config = dict(
    num_attention_heads=5,
    head_dim=64,
    rope_theta=10000.0,
    init_std_up=0.0235,
    doc_mask=False,
    dataset='wikipedia_en',
)
Each number is 50 + 12 x the weight over the matrix's rms, rounded and kept within 0 to 99. Layers, rows and columns count from 0.

# layer 4 MLP up, 1280x320, rms 0.0844, rows 548-635, columns 0-79
40 56 51 53 35 65 48 47 45 45 46 62 25 51 47 64 44 47 38 52 30 57 47 40 44 58 42 38 28 53 65 56 29 35 62 47 40 73 35 54 49 65 69 53 58 53 49 47 47 70 51 57 39 48 40 59 33 50 52 37 76 52 30 63 43 43 38 39 39 57 33 47 64 57 49 51 17 54 37 52
53 66 46 32 61 65 24 58 57 50 67 41 57 51 52 38 31 48 55 35 39 54 37 69 70 93 20 53 45 46 81 39 38 59 59 53 44 46 49 71 40 55 56 40 58 44 49 48 45 48 72 40 42 54 51 47 58 63 56 69 76 40 50 57 51 65 74 43 52 45 58 35 52 65 36 59 52 46 46 53
48 46 43 26 61 59 49 73 62 59 51 40 63 66 66 61 48 60 40 41 71 55 53 58 52 54 38 58 40 57 57 58 38 48 38 54 54 48 50 52 54 62 36 62 60 59 50 63 50 46 49 41 44 43 46 54 49 23 50 48 54 46 39 51 46 31 43 61 73 55 47 56 65 42 71 11 48 29 46 53
56 73 66 21 34 35 62 58 35 62 64 40 59 59 41 40 60 25 54 54 42 47 43 52 41 56 35 69 46 51 38 59 50 49 60 62 35 46 57 47 51 62 59 61 61 50 38 55 61 54 37 50 65 47 41 48 55 34 45 70 56 56 56 51 33 38 32 53 67 52 43 54 39 36 34 35 30 27 55 33
57 51 44 68 45 76 44 46 48 41 42 45 79 47 53 41 59 26 34 29 63 48 54 53 44 31 58 44 53 38 41 66 71 53 53 50 77 47 67 40 74 53 51 62 70 52 45 47 24 50 37 54 59 62 38 40 44 61 62 40 51 48 45 46 59 63 50 58 28 41 35 72 48 69 40 55 37 68 49 51
35 44 57 61 63 48 62 30 42 72 51 63 49 89 55 43 49 54 57 43 40 50 73 52 48 51 45 39 45 41 35 57 17 44 62 55 40 45 54 66 54 61 48 62 53 48 59 39 47 41 60 42 54 70 68 49 66 55 48 43 57 38 66 45 37 60 49 55 59 68 36 46 51 51 69 47 52 38 50 60
37 37 68 41 56 47 77 44 57 33 36 50 45 41 73 54 58 48 44 55 58 39 23 30 43 38 53 57 51 52 53 51 56 52 59 46 59 30 41 78 63 64 53 64 59 49 50 29 58 48 50 40 62 55 50 53 56 26 40 55 65 50 54 50 51 76 62 68 51 36 38 39 20 49 59 51 42 46 55 67
56 65 43 52 54 49 53 63 77 55 36 61 56 47 56 44 37 67 30 30 46 56 58 50 49 46 75 62 49 62 52 70 62 48 56 50 59 60 46 56 61 72 33 20 49 31 57 62 52 45 41 31 58 68 38 54 25 55 67 40 62 46 31 55 32 41 40 64 55 57 61 62 47 60 61 48 45 65 56 73
41 68 51 37 60 46 52 79 39 60 55 50 66 53 77 58 34 57 61 43 52 66 55 45 51 58 35 54 34 44 53 55 44 45 42 76 53 49 44 39 57 58 48 32 57 51 10 72 46 34 31 60 76 54 42 73 41 43 48 51 40 39 42 26 54 64 86 44 64 25 57 71 43 37 54 32 43 25 50 43
37 90 66 41 41 54 56 39 45 32 76 68 51 55 46 53 60 57 17 40 32 61 41 37 53 73 47 48 33 51 49 72 59 52 45 43 46 44 63 64 34 58 52 46 70 74 60 58 39 54 37 59 38 33 57 46 65 48 45 52 51 29 50 36 50 48 72 40 66 47 53 51 66 39 57 29 79 24 34 59
35 46 65 44 43 50 54 43 62 40 49 74 41 58 54 58 49 29 55 48 63 64 45 43 47 47 58 30 47 63 58 55 49 62 48 39 58 57 56 52 54 39 60 32 46 66 72 54 53 61 24 42 23 41 46 76 56 55 34 86 60 46 53 59 46 49 74 50 23 54 50 56 39 51 65 43 45 51 53 40
53 36 71 40 58 68 15 76 31 46 49 53 29 57 69 59 52 60 69 50 61 38 48 51 36 59 28 33 55 43 58 41 57 55 50 72 56 64 33 43 49 40 55 27 41 46 73 41 68 52 52 61 47 53 54 50 48 48 45 56 43 31 35 49 46 52 37 47 45 57 51 31 56 41 39 53 51 35 60 36
42 47 51 41 43 08 55 58 42 44 54 56 46 64 74 50 63 42 75 44 58 57 71 47 52 51 76 38 63 56 41 36 34 43 53 58 38 34 50 67 64 48 70 53 38 29 37 50 64 36 52 33 52 73 42 39 48 40 46 77 63 57 60 62 28 53 33 62 59 38 64 43 51 50 65 52 57 74 67 46
39 44 39 45 71 52 52 49 54 23 57 47 44 51 41 36 42 50 42 55 42 57 59 70 43 86 56 32 48 73 65 58 26 43 40 52 48 55 50 29 59 36 34 46 79 45 39 39 55 51 47 33 63 57 54 74 48 43 37 46 32 31 70 61 70 75 50 81 53 39 44 38 54 61 55 30 57 45 59 36
58 56 78 61 56 52 34 54 38 49 38 67 59 47 43 54 55 24 47 66 53 54 61 59 33 62 53 35 30 60 14 55 54 55 47 59 46 41 34 28 47 42 28 51 42 58 63 39 43 61 52 51 61 44 38 55 47 68 58 67 59 63 47 53 51 54 46 46 75 37 66 46 59 35 57 35 66 35 47 44
43 58 41 52 54 30 55 38 42 53 77 55 74 48 43 35 26 18 65 37 43 45 69 51 44 58 59 54 63 74 29 44 41 37 56 72 49 50 53 66 54 54 63 57 54 39 40 55 53 61 35 27 27 41 49 41 56 58 35 65 56 44 57 61 54 67 45 49 55 58 39 62 35 44 43 32 47 59 56 51
42 54 60 41 46 42 54 55 49 52 55 41 36 34 43 43 57 74 35 43 35 48 45 58 49 23 51 45 45 49 46 51 60 82 53 40 49 63 43 50 44 39 39 72 51 47 53 50 38 53 50 46 39 55 53 54 51 49 47 48 34 59 56 44 45 40 69 59 45 37 44 63 72 54 49 72 59 49 38 43
66 64 38 60 34 55 82 61 43 49 55 52 51 60 53 40 55 34 61 34 46 67 47 40 53 54 42 33 38 50 50 52 46 57 43 47 44 29 52 65 43 48 51 45 61 43 41 41 40 49 51 38 33 57 65 58 54 52 43 60 33 46 48 70 64 53 40 41 39 57 60 48 60 53 42 37 49 71 60 43
33 54 67 46 50 48 47 41 45 42 61 47 53 57 53 53 41 43 63 33 54 42 43 52 56 52 59 48 31 44 56 65 68 58 49 71 60 30 57 59 63 67 35 59 55 70 44 48 47 41 73 26 77 55 50 87 56 42 54 55 46 34 51 40 78 61 50 54 30 46 63 62 59 40 46 59 61 55 42 44
34 58 67 38 56 67 34 59 27 59 50 32 40 60 51 44 40 57 55 58 38 50 60 59 49 59 50 44 42 51 37 56 65 24 47 44 52 54 57 50 47 43 50 51 25 48 65 53 64 32 73 50 71 48 50 44 43 60 52 49 61 42 24 57 37 58 51 39 43 45 62 66 48 71 54 47 30 37 68 55
60 40 53 38 45 66 77 65 58 55 57 61 83 56 38 66 41 29 66 23 60 64 61 66 54 60 45 50 38 23 30 52 43 53 33 48 47 37 38 42 33 51 54 68 54 33 57 37 57 34 50 56 55 56 46 46 51 39 36 41 64 53 55 52 70 73 45 45 44 63 31 51 47 39 36 32 71 61 56 58
41 55 72 39 71 71 59 54 60 51 52 68 50 42 45 49 54 48 59 27 50 58 53 54 36 44 49 45 53 66 41 44 47 43 72 63 40 53 54 35 35 51 69 42 47 36 59 74 45 57 50 42 43 58 72 64 50 54 36 34 67 54 63 48 45 58 48 34 53 37 53 51 24 52 63 45 74 46 51 52
59 37 60 24 63 51 76 47 65 53 69 56 58 55 47 65 55 38 52 43 49 48 62 37 48 50 59 24 54 48 55 23 50 53 30 44 65 54 64 24 28 57 37 29 60 37 34 44 59 68 47 66 19 43 27 73 74 63 36 53 49 64 59 58 46 76 25 59 57 44 56 61 64 62 55 44 46 53 52 43
45 54 43 59 32 35 62 47 65 58 36 68 53 55 50 61 36 40 44 38 18 61 48 64 47 43 65 50 32 54 39 57 56 32 37 61 52 67 60 55 33 54 51 51 57 66 66 55 65 34 73 55 43 56 24 72 37 56 51 38 39 56 56 57 53 68 34 68 63 65 36 69 47 52 54 36 50 57 38 48
57 65 59 54 50 47 62 45 64 62 54 62 53 64 64 46 64 60 74 26 67 35 59 48 60 60 47 38 52 69 73 36 58 56 34 60 67 47 37 53 50 52 46 54 38 41 51 51 57 44 51 45 52 42 65 65 52 47 70 40 59 54 49 46 74 58 40 67 27 50 46 44 37 46 57 40 41 48 57 56
47 40 47 48 43 45 50 29 49 31 58 54 32 46 58 55 35 57 61 56 57 64 44 41 52 47 54 69 34 56 43 48 57 44 47 47 43 68 55 76 48 74 45 51 55 48 43 36 45 48 47 31 49 65 47 30 52 29 57 78 50 56 68 81 43 48 47 20 69 35 60 41 49 47 33 56 61 59 28 35
43 57 61 40 49 65 43 54 46 64 71 48 55 51 72 54 69 47 50 46 57 59 48 42 63 46 65 41 56 46 71 34 60 77 46 61 37 34 46 54 53 51 70 60 78 45 29 48 59 43 58 51 53 60 62 49 29 42 53 55 65 55 43 61 39 50 47 74 45 47 55 54 52 40 42 31 49 33 63 41
70 27 52 48 53 53 56 34 48 53 31 65 56 38 54 43 62 19 63 49 54 54 58 42 27 69 52 34 47 58 35 50 38 39 43 57 62 50 47 46 66 65 51 47 49 63 46 47 33 21 21 55 41 40 66 70 57 37 41 56 52 67 53 43 72 64 59 53 51 51 57 52 47 62 62 64 56 67 60 43
50 35 65 54 42 43 51 66 30 62 50 47 52 48 69 22 53 38 58 56 53 70 63 54 56 68 38 51 40 54 54 56 21 63 51 38 44 46 29 35 51 39 28 46 38 74 64 61 58 58 49 59 60 54 51 37 78 52 74 42 50 41 67 58 50 46 43 40 40 62 64 52 50 41 51 51 52 47 41 59
35 56 68 29 52 57 62 82 55 85 60 63 48 40 44 52 39 50 40 41 34 76 76 80 30 45 35 46 50 63 41 41 19 48 26 54 42 69 45 57 62 40 55 34 66 55 43 48 40 46 45 71 61 46 49 60 56 34 36 50 69 50 54 40 34 56 07 58 55 27 38 52 43 68 46 38 50 53 29 56
53 42 50 65 59 51 45 60 42 51 67 59 36 38 63 52 46 46 21 43 56 52 39 57 41 42 47 54 42 64 49 41 54 65 39 29 38 35 45 37 31 56 48 48 55 41 61 44 61 44 51 48 42 65 63 55 43 59 68 31 42 45 45 47 77 40 59 70 50 58 44 56 60 68 42 68 59 54 50 34
48 69 53 43 51 52 47 40 58 36 51 58 45 44 37 58 43 47 46 45 61 43 48 63 55 53 45 39 62 54 44 45 41 45 58 37 47 69 46 52 45 56 43 33 39 29 56 36 48 41 53 39 36 26 37 43 66 53 49 57 53 50 54 34 49 39 63 57 48 43 31 67 32 55 56 38 38 34 61 54
72 54 64 44 68 45 44 65 57 47 49 48 65 40 48 53 34 36 81 55 61 46 52 44 52 50 41 34 41 41 59 71 71 43 37 69 56 60 35 47 64 69 59 37 52 83 58 44 59 35 53 53 62 24 53 64 50 41 43 44 52 45 49 32 53 47 70 55 57 52 51 49 41 52 50 38 71 56 56 26
53 41 43 52 60 19 46 42 42 85 64 65 58 40 22 47 47 53 46 49 44 68 45 56 34 63 40 42 49 30 51 29 43 60 46 59 49 50 38 42 54 42 47 49 50 41 56 58 41 40 70 63 50 49 28 58 64 64 49 44 48 35 36 55 29 38 58 65 49 27 75 57 46 39 42 43 37 59 51 43
50 44 56 48 57 42 63 55 43 41 41 37 50 46 63 68 67 54 54 52 48 60 64 61 79 29 47 61 49 48 20 38 25 62 66 24 56 32 63 44 51 39 37 52 50 35 56 44 56 71 68 46 88 58 59 45 53 39 65 44 38 32 85 32 55 38 25 36 50 72 51 50 63 52 46 62 23 38 33 52
38 35 28 49 58 55 64 51 48 66 66 47 49 35 45 38 52 58 47 34 45 25 57 61 66 51 49 67 37 50 40 50 71 48 49 31 47 75 44 25 52 32 24 46 37 32 55 45 39 39 38 37 47 53 45 67 67 32 40 51 70 54 55 40 53 50 39 41 62 71 03 35 60 60 71 43 38 55 47 53
52 47 52 52 49 66 39 61 51 52 64 42 56 42 25 39 43 56 35 63 65 52 37 48 48 28 65 66 40 38 76 36 44 58 52 12 47 50 47 32 39 38 73 41 43 52 47 39 72 44 60 43 48 55 52 35 69 65 37 25 50 48 68 50 54 59 46 53 58 45 54 39 41 50 42 49 59 43 53 55
46 55 42 55 36 54 41 55 40 62 46 40 59 52 76 44 47 54 48 49 55 63 60 35 51 68 59 41 61 39 47 40 55 50 53 62 07 58 43 62 62 55 53 48 40 56 71 54 45 67 44 40 55 41 52 69 56 62 45 43 47 63 60 51 65 52 46 28 40 58 60 46 42 53 53 54 28 63 40 37
46 39 46 45 58 30 48 41 68 42 50 27 54 41 58 70 57 48 67 56 21 53 49 51 39 49 56 34 42 39 36 31 41 61 51 32 56 51 61 59 45 39 39 47 44 42 45 63 48 39 46 52 46 77 53 38 63 40 58 65 47 43 73 60 55 59 33 48 49 44 61 56 47 49 77 44 51 46 39 55
68 71 18 42 39 40 58 76 65 44 43 56 66 49 62 47 50 29 71 54 40 46 67 48 77 47 50 24 51 22 60 59 62 54 66 61 52 57 44 57 54 43 38 51 54 64 56 65 48 56 39 35 59 59 41 43 75 42 56 39 42 45 61 60 39 45 39 49 50 57 54 43 61 49 59 43 65 50 66 50
66 63 29 55 50 46 53 71 56 37 26 42 81 37 60 46 68 50 55 54 36 64 29 52 57 55 74 53 48 36 52 67 57 27 34 77 30 46 49 46 46 54 40 53 35 55 63 60 48 49 43 46 48 53 41 52 56 51 52 65 47 47 35 41 54 43 46 49 46 55 23 36 27 40 42 67 82 55 32 32
64 72 43 70 71 47 20 55 38 72 41 44 68 59 59 27 51 46 45 48 60 39 59 64 45 61 54 45 42 57 55 35 70 56 54 42 34 63 33 43 39 47 51 56 49 41 40 51 59 64 53 35 35 32 79 50 48 55 57 80 44 50 45 38 52 51 38 66 48 50 56 48 36 38 47 61 48 55 70 17
35 41 65 56 50 45 44 61 60 54 60 58 41 35 65 51 36 39 38 44 44 47 39 25 67 43 43 34 63 42 39 48 38 56 68 62 35 47 60 53 69 40 61 53 48 56 50 55 62 69 48 65 73 43 35 52 58 42 58 45 44 60 65 57 40 28 77 35 43 38 62 51 56 37 44 60 58 34 67 59
52 47 44 33 59 44 48 44 53 49 74 75 45 36 51 43 25 48 57 44 67 47 38 53 60 56 65 31 36 36 46 79 30 49 47 38 73 68 53 67 41 82 32 25 63 61 56 50 45 40 63 59 62 42 63 52 54 42 61 35 46 39 59 32 49 61 45 44 37 62 38 51 49 54 48 54 44 54 52 54
37 55 37 61 64 45 26 34 51 46 54 29 39 56 48 67 58 38 37 58 50 54 67 64 54 47 48 47 48 64 30 48 44 47 46 50 61 56 58 46 25 56 42 16 59 79 52 59 68 61 83 55 48 67 50 49 45 64 66 25 56 54 61 44 65 44 52 57 52 51 51 43 35 44 46 62 47 23 50 61
32 55 59 61 51 52 46 38 70 56 42 73 61 35 24 43 36 67 40 76 55 53 45 49 44 83 52 44 42 37 54 21 38 49 70 33 54 47 63 41 58 35 61 36 53 51 45 67 37 67 50 61 56 44 58 48 58 38 31 57 38 53 45 55 34 40 59 38 35 51 55 51 65 55 66 57 62 62 59 38
55 39 57 43 34 34 57 38 56 45 49 50 40 39 73 65 37 38 61 39 25 55 65 55 48 46 71 46 40 46 48 63 54 64 38 64 64 37 43 58 56 76 49 41 41 40 54 47 56 49 70 32 64 50 61 53 50 32 73 57 53 66 37 52 67 57 59 50 72 51 59 62 51 55 60 51 51 54 27 65
30 44 47 64 28 63 59 40 34 60 35 57 49 51 64 44 46 29 44 35 48 61 54 48 39 49 50 46 50 37 45 48 55 50 49 46 52 48 67 48 39 43 62 65 45 74 45 49 69 53 40 44 55 55 59 55 36 52 45 51 53 46 66 52 53 42 64 47 48 46 51 57 58 51 49 42 41 45 45 69
56 41 45 56 46 24 74 41 51 56 41 41 66 45 32 52 52 63 49 55 55 50 37 55 67 44 41 24 39 56 57 47 48 53 53 70 44 65 57 43 38 36 35 56 41 54 55 38 45 51 68 63 64 55 48 47 36 34 76 63 60 58 42 28 50 57 39 32 57 66 40 43 58 45 52 32 49 40 35 54
53 37 65 29 45 44 33 38 51 46 47 29 49 47 57 58 58 53 40 72 38 59 75 46 37 62 70 43 55 53 58 25 58 66 40 68 35 25 60 56 62 52 54 44 48 34 42 57 33 55 56 63 45 60 25 56 49 49 80 39 46 48 87 53 34 37 52 45 39 43 57 49 56 43 39 55 65 38 44 51
49 48 68 44 54 42 51 48 42 48 54 44 44 29 45 27 52 33 63 49 22 52 67 69 42 25 28 62 46 53 45 36 49 60 51 62 58 58 45 54 54 66 57 36 57 49 39 54 42 18 49 45 62 68 54 42 49 66 51 49 55 59 46 59 61 57 51 52 50 48 40 54 33 38 39 50 19 31 61 52
40 69 45 73 58 43 55 62 44 70 40 49 66 62 64 42 40 41 62 64 43 61 51 57 61 51 50 62 33 57 51 31 65 64 41 41 41 49 52 42 68 48 56 63 59 33 55 46 41 65 67 64 44 44 40 72 50 54 55 60 60 46 64 50 60 42 49 75 60 57 48 43 43 61 40 44 47 37 55 64
50 51 52 54 59 65 53 54 51 50 61 52 42 49 53 31 51 38 38 51 49 47 40 39 58 51 59 55 56 38 39 64 53 29 50 64 48 39 63 66 66 58 49 59 49 80 62 31 43 53 43 31 64 39 57 68 56 40 60 58 42 34 45 27 41 61 49 32 41 34 53 37 63 47 60 51 34 60 51 58
57 50 37 49 42 57 41 55 40 64 64 64 36 74 38 23 56 51 51 58 51 70 48 43 52 49 46 31 48 35 58 44 61 68 54 54 40 49 60 54 50 50 36 37 48 59 53 56 40 58 59 66 50 52 57 58 52 48 51 30 51 62 21 42 35 44 52 54 48 50 74 55 36 45 41 53 50 54 50 52
48 36 58 52 40 36 67 61 60 32 61 80 65 54 61 56 72 62 45 58 43 56 55 51 55 39 56 37 27 51 27 55 33 50 56 65 46 26 45 39 36 61 71 59 38 56 43 55 54 57 61 70 68 68 22 34 53 54 37 71 70 57 59 48 43 53 40 42 58 49 52 31 25 53 34 51 34 46 56 48
44 56 38 57 70 71 57 51 42 33 60 54 60 46 43 42 69 64 65 21 54 28 39 45 29 51 75 57 66 28 53 57 38 43 58 50 45 59 51 43 32 48 40 52 44 60 50 37 37 37 49 45 41 56 41 72 37 41 56 38 49 54 81 75 66 28 10 42 53 44 39 48 66 36 67 37 45 47 50 42
69 68 43 36 46 70 54 32 64 51 51 46 44 52 58 46 38 53 22 28 58 40 42 57 65 35 54 31 61 46 53 55 43 50 50 47 60 55 66 51 40 59 44 61 76 52 43 48 57 48 54 61 66 64 70 47 39 39 51 59 66 39 36 72 68 60 37 70 38 47 43 43 42 21 39 31 53 39 40 25
28 48 36 56 40 33 42 66 40 45 41 45 58 37 29 38 52 46 61 32 49 40 40 50 33 51 39 35 53 58 53 54 56 55 49 44 52 38 50 46 42 35 39 50 46 64 36 51 47 23 38 54 56 31 33 43 49 50 36 65 68 57 65 56 34 30 48 64 55 33 55 63 38 59 53 53 39 37 58 39
49 45 35 39 43 60 51 63 32 42 56 65 49 36 47 61 70 59 27 31 63 40 65 51 24 49 62 69 50 24 52 64 44 39 50 44 57 52 54 53 84 34 45 48 68 47 53 36 25 29 58 37 39 54 60 52 53 58 41 33 42 23 39 67 42 59 80 37 41 45 63 57 59 75 47 41 47 49 25 38
58 59 41 51 46 40 54 73 40 53 39 55 46 35 54 49 59 78 43 37 51 60 58 46 37 54 50 43 56 69 48 46 34 78 53 70 51 45 48 57 64 56 32 53 60 67 36 58 62 62 43 43 36 63 42 56 44 43 48 32 37 38 58 25 83 70 42 45 48 56 31 44 47 64 61 48 57 38 59 24
37 50 42 61 68 34 56 28 44 61 55 71 41 37 47 62 66 48 43 54 45 58 45 56 44 75 57 45 33 47 44 55 41 77 49 36 50 45 70 46 55 55 35 30 49 48 63 53 78 47 66 41 52 52 30 52 66 65 61 38 51 41 38 39 25 58 63 34 60 60 30 67 56 52 36 49 41 53 38 65
52 49 50 41 33 25 55 52 51 42 44 41 52 42 44 40 44 50 71 72 56 52 51 41 61 65 41 55 52 43 56 38 57 59 42 41 56 58 42 50 46 34 57 48 65 58 63 45 51 54 56 41 50 48 50 44 77 48 49 47 61 46 40 74 54 42 41 37 45 38 78 47 75 58 57 41 57 48 43 45
43 51 34 56 54 50 60 54 45 48 48 50 53 51 42 41 56 47 52 45 36 45 59 60 43 46 33 50 51 61 36 67 36 36 72 60 49 45 43 53 68 40 41 39 50 39 49 54 63 46 22 33 38 65 38 56 37 70 62 42 56 52 39 53 43 69 68 52 46 45 61 55 49 63 24 66 63 48 82 45
51 54 47 12 62 19 56 54 76 51 56 34 50 46 34 57 75 64 67 71 40 38 28 56 52 37 46 47 42 37 50 49 45 67 45 46 51 29 63 46 66 47 52 45 50 44 30 45 30 43 58 55 41 38 35 52 39 84 36 54 40 48 60 77 33 66 54 37 49 60 41 51 36 18 45 47 55 14 68 50
66 09 35 53 68 44 59 52 51 49 53 55 67 42 54 47 45 54 25 31 55 46 29 50 52 53 48 39 60 87 61 44 59 28 42 31 51 39 52 39 44 45 65 48 39 50 58 55 70 47 41 25 44 57 52 43 59 71 57 38 58 47 36 38 39 63 68 59 71 51 57 70 70 67 46 46 71 60 41 55
32 59 51 25 52 41 54 47 38 31 24 63 58 31 37 51 48 46 48 50 65 43 56 49 29 21 54 48 45 43 49 20 63 54 30 51 47 39 48 22 76 72 86 42 39 41 73 58 69 50 64 66 50 56 44 41 54 54 41 61 41 49 56 60 30 36 43 63 63 40 44 42 54 61 47 45 44 42 69 50
14 53 56 27 50 63 44 60 50 48 46 45 54 37 63 39 61 46 36 58 56 62 56 65 39 59 63 43 44 35 54 22 59 35 42 60 55 63 63 47 44 39 42 18 42 61 52 54 39 43 67 44 61 56 54 44 43 29 50 38 57 35 46 78 28 39 61 50 54 52 33 47 38 58 63 57 49 61 50 53
48 42 40 36 62 45 63 68 72 77 46 54 54 47 38 61 44 55 67 50 48 49 48 58 50 40 57 46 37 64 47 50 64 43 51 31 58 45 57 39 47 73 26 64 76 33 58 40 70 37 38 44 79 50 53 56 64 45 81 40 41 58 46 49 57 71 35 50 47 58 41 39 34 47 51 47 41 49 66 57
44 66 58 43 51 58 66 47 37 61 59 37 53 34 20 38 72 57 46 60 65 50 69 57 45 40 65 60 51 37 63 27 52 53 63 53 57 69 48 25 37 35 53 45 44 37 51 44 51 66 56 63 48 71 66 53 40 53 56 37 46 29 50 35 48 55 47 56 45 33 69 37 33 39 52 66 42 52 45 45
39 44 53 35 44 52 23 50 39 71 63 50 32 57 64 60 49 56 54 49 49 58 61 71 69 64 44 45 41 50 54 61 37 26 70 53 61 31 56 39 58 65 67 27 59 45 53 54 69 31 44 56 64 28 43 66 43 50 60 38 36 69 44 34 38 43 47 44 48 47 49 31 56 64 57 55 63 74 32 63
60 59 38 49 68 63 65 39 68 51 49 68 60 69 50 66 28 32 43 48 56 58 54 69 43 37 61 66 43 54 50 55 64 51 45 54 48 28 54 58 52 61 63 40 42 50 48 45 34 50 59 28 46 62 48 48 41 30 55 57 73 16 51 71 23 36 50 31 47 40 50 48 36 71 50 54 47 49 50 58
55 38 61 47 47 37 48 68 46 52 39 56 32 62 53 49 37 39 52 39 54 57 59 09 71 39 46 59 55 19 29 64 64 60 37 49 53 39 29 52 74 59 36 48 54 54 42 60 58 48 42 66 43 66 39 53 47 49 65 45 47 54 54 32 49 66 54 47 35 45 33 66 48 43 39 66 47 66 32 44
52 42 56 52 68 57 56 41 30 40 44 33 52 57 55 49 39 43 78 51 42 67 55 53 65 33 57 52 62 40 50 59 34 51 54 50 49 39 45 60 29 50 70 38 61 44 42 62 50 60 57 55 30 47 38 53 33 48 42 42 69 47 59 56 36 53 48 54 31 27 50 45 71 53 63 47 46 59 55 70
52 41 57 52 36 58 40 35 33 32 41 35 62 54 56 53 50 43 49 65 45 52 57 51 76 66 51 49 38 47 34 45 48 52 48 33 35 66 41 53 58 41 65 59 48 68 44 40 32 41 28 67 41 71 18 51 47 48 50 26 36 55 65 57 70 57 56 15 46 42 51 46 42 47 43 59 36 22 50 48
43 38 37 38 70 65 51 54 55 53 59 45 69 46 26 49 46 54 37 48 51 63 41 67 46 45 40 40 37 53 68 60 51 46 55 53 50 59 60 26 39 68 35 62 47 40 54 57 55 65 69 47 41 41 50 52 39 44 25 35 65 65 32 45 56 57 58 54 44 49 33 45 76 63 45 36 72 48 67 50
66 67 43 33 51 51 50 32 57 50 62 54 61 34 41 52 53 35 56 37 63 65 58 51 61 45 40 50 44 41 62 55 43 64 56 65 75 53 51 46 44 57 58 80 55 49 65 25 72 48 53 55 47 69 47 64 57 34 67 41 46 45 47 51 59 63 40 53 42 71 36 67 52 58 49 48 40 38 59 67
65 49 36 65 45 47 45 79 66 53 38 49 45 54 60 42 61 58 40 28 44 52 62 51 61 51 38 35 39 55 54 55 65 48 60 67 47 67 21 36 59 69 46 62 41 49 66 49 40 52 45 32 34 39 39 62 41 48 52 52 51 62 37 49 52 55 71 41 54 38 45 55 61 67 61 61 74 23 59 44
22 46 56 67 72 40 31 40 67 67 53 51 28 40 41 53 56 34 39 47 27 56 64 54 45 47 60 67 55 41 66 55 56 69 72 57 22 45 55 61 61 52 65 55 48 65 52 59 61 55 54 56 73 37 50 50 28 59 47 45 60 55 50 45 42 43 52 44 56 58 40 35 65 49 55 41 49 49 58 59
34 41 48 41 41 66 60 41 67 66 60 61 32 50 37 50 32 49 60 48 50 50 70 73 46 43 58 52 37 52 26 74 58 49 42 46 50 32 51 45 53 43 45 67 63 49 48 23 68 64 27 68 58 63 31 55 32 59 37 44 44 31 35 30 43 61 29 24 44 19 38 33 62 52 36 55 52 44 50 45
57 59 39 33 72 52 61 65 29 64 39 37 67 38 47 66 56 53 62 56 41 36 53 44 30 42 38 53 64 55 52 43 59 36 56 58 39 54 42 53 43 69 35 60 46 46 62 64 61 56 50 55 63 65 39 46 38 55 42 41 46 52 46 30 43 53 44 57 64 45 59 60 70 55 49 65 43 41 45 36
68 42 46 56 54 43 59 49 40 52 40 55 63 55 55 39 39 32 37 46 45 53 42 38 50 42 41 41 40 58 59 44 40 60 47 56 43 24 50 39 36 33 57 35 63 68 53 38 52 46 54 31 49 41 37 57 52 46 50 43 34 47 29 63 58 51 50 35 48 42 59 51 51 37 49 57 57 67 42 48
33 54 40 49 44 53 61 59 50 47 55 62 55 36 50 45 65 34 42 39 35 50 57 30 73 32 54 42 63 57 38 48 52 39 68 54 56 54 43 62 63 30 57 35 62 47 52 57 39 43 48 49 51 43 58 46 49 60 48 39 39 54 37 44 57 41 51 64 52 61 31 39 51 57 49 42 45 36 51 65
50 40 34 50 50 50 56 55 64 38 33 68 29 42 63 21 24 58 48 65 63 64 39 53 67 37 68 69 66 40 47 57 58 67 47 47 11 47 54 63 60 53 64 38 31 50 48 50 47 56 53 60 79 73 69 27 58 31 24 32 53 35 61 50 61 47 43 45 39 64 47 56 26 34 37 40 42 33 28 37
65 26 39 50 54 58 65 69 62 46 30 44 31 53 42 68 55 48 50 53 37 66 50 47 51 28 50 52 45 58 67 63 50 58 41 52 68 34 48 48 57 71 56 52 34 64 42 45 49 50 51 54 48 21 57 55 48 62 39 69 45 52 62 60 52 61 70 45 30 50 60 44 53 68 33 60 27 48 39 23
56 48 52 43 64 30 50 56 51 51 46 47 73 52 35 58 29 46 40 20 70 57 39 49 44 52 67 52 41 40 52 54 48 53 36 33 54 47 42 56 51 37 39 41 50 72 39 64 74 52 69 59 53 44 51 55 56 60 49 49 50 32 82 46 54 39 68 47 56 50 67 34 52 51 43 52 29 70 44 41
34 54 58 44 55 73 54 67 56 71 51 40 58 48 50 28 52 55 43 20 59 65 46 57 60 68 67 38 57 42 35 51 63 46 50 50 34 37 30 47 54 57 55 46 41 60 44 57 49 32 60 42 39 51 32 37 50 26 60 51 65 56 61 64 34 35 51 77 61 60 54 37 57 57 59 39 44 41 61 49
29 67 27 67 42 77 48 33 23 61 57 66 36 69 44 53 68 50 52 25 66 60 52 70 50 41 58 41 38 58 52 67 51 44 56 62 41 49 60 38 44 21 32 64 41 60 71 43 50 38 35 43 47 25 42 42 59 59 33 44 64 51 55 72 51 42 49 40 56 42 38 53 63 42 40 46 44 44 37 37
67 66 35 39 44 28 72 54 57 40 29 40 58 56 45 49 67 40 52 65 38 67 57 65 42 51 47 37 44 33 40 27 50 36 28 41 09 64 38 77 99 60 42 28 54 64 51 65 43 48 66 53 70 63 52 44 37 52 83 45 41 57 55 67 57 51 21 61 67 50 48 39 56 43 54 65 45 47 65 50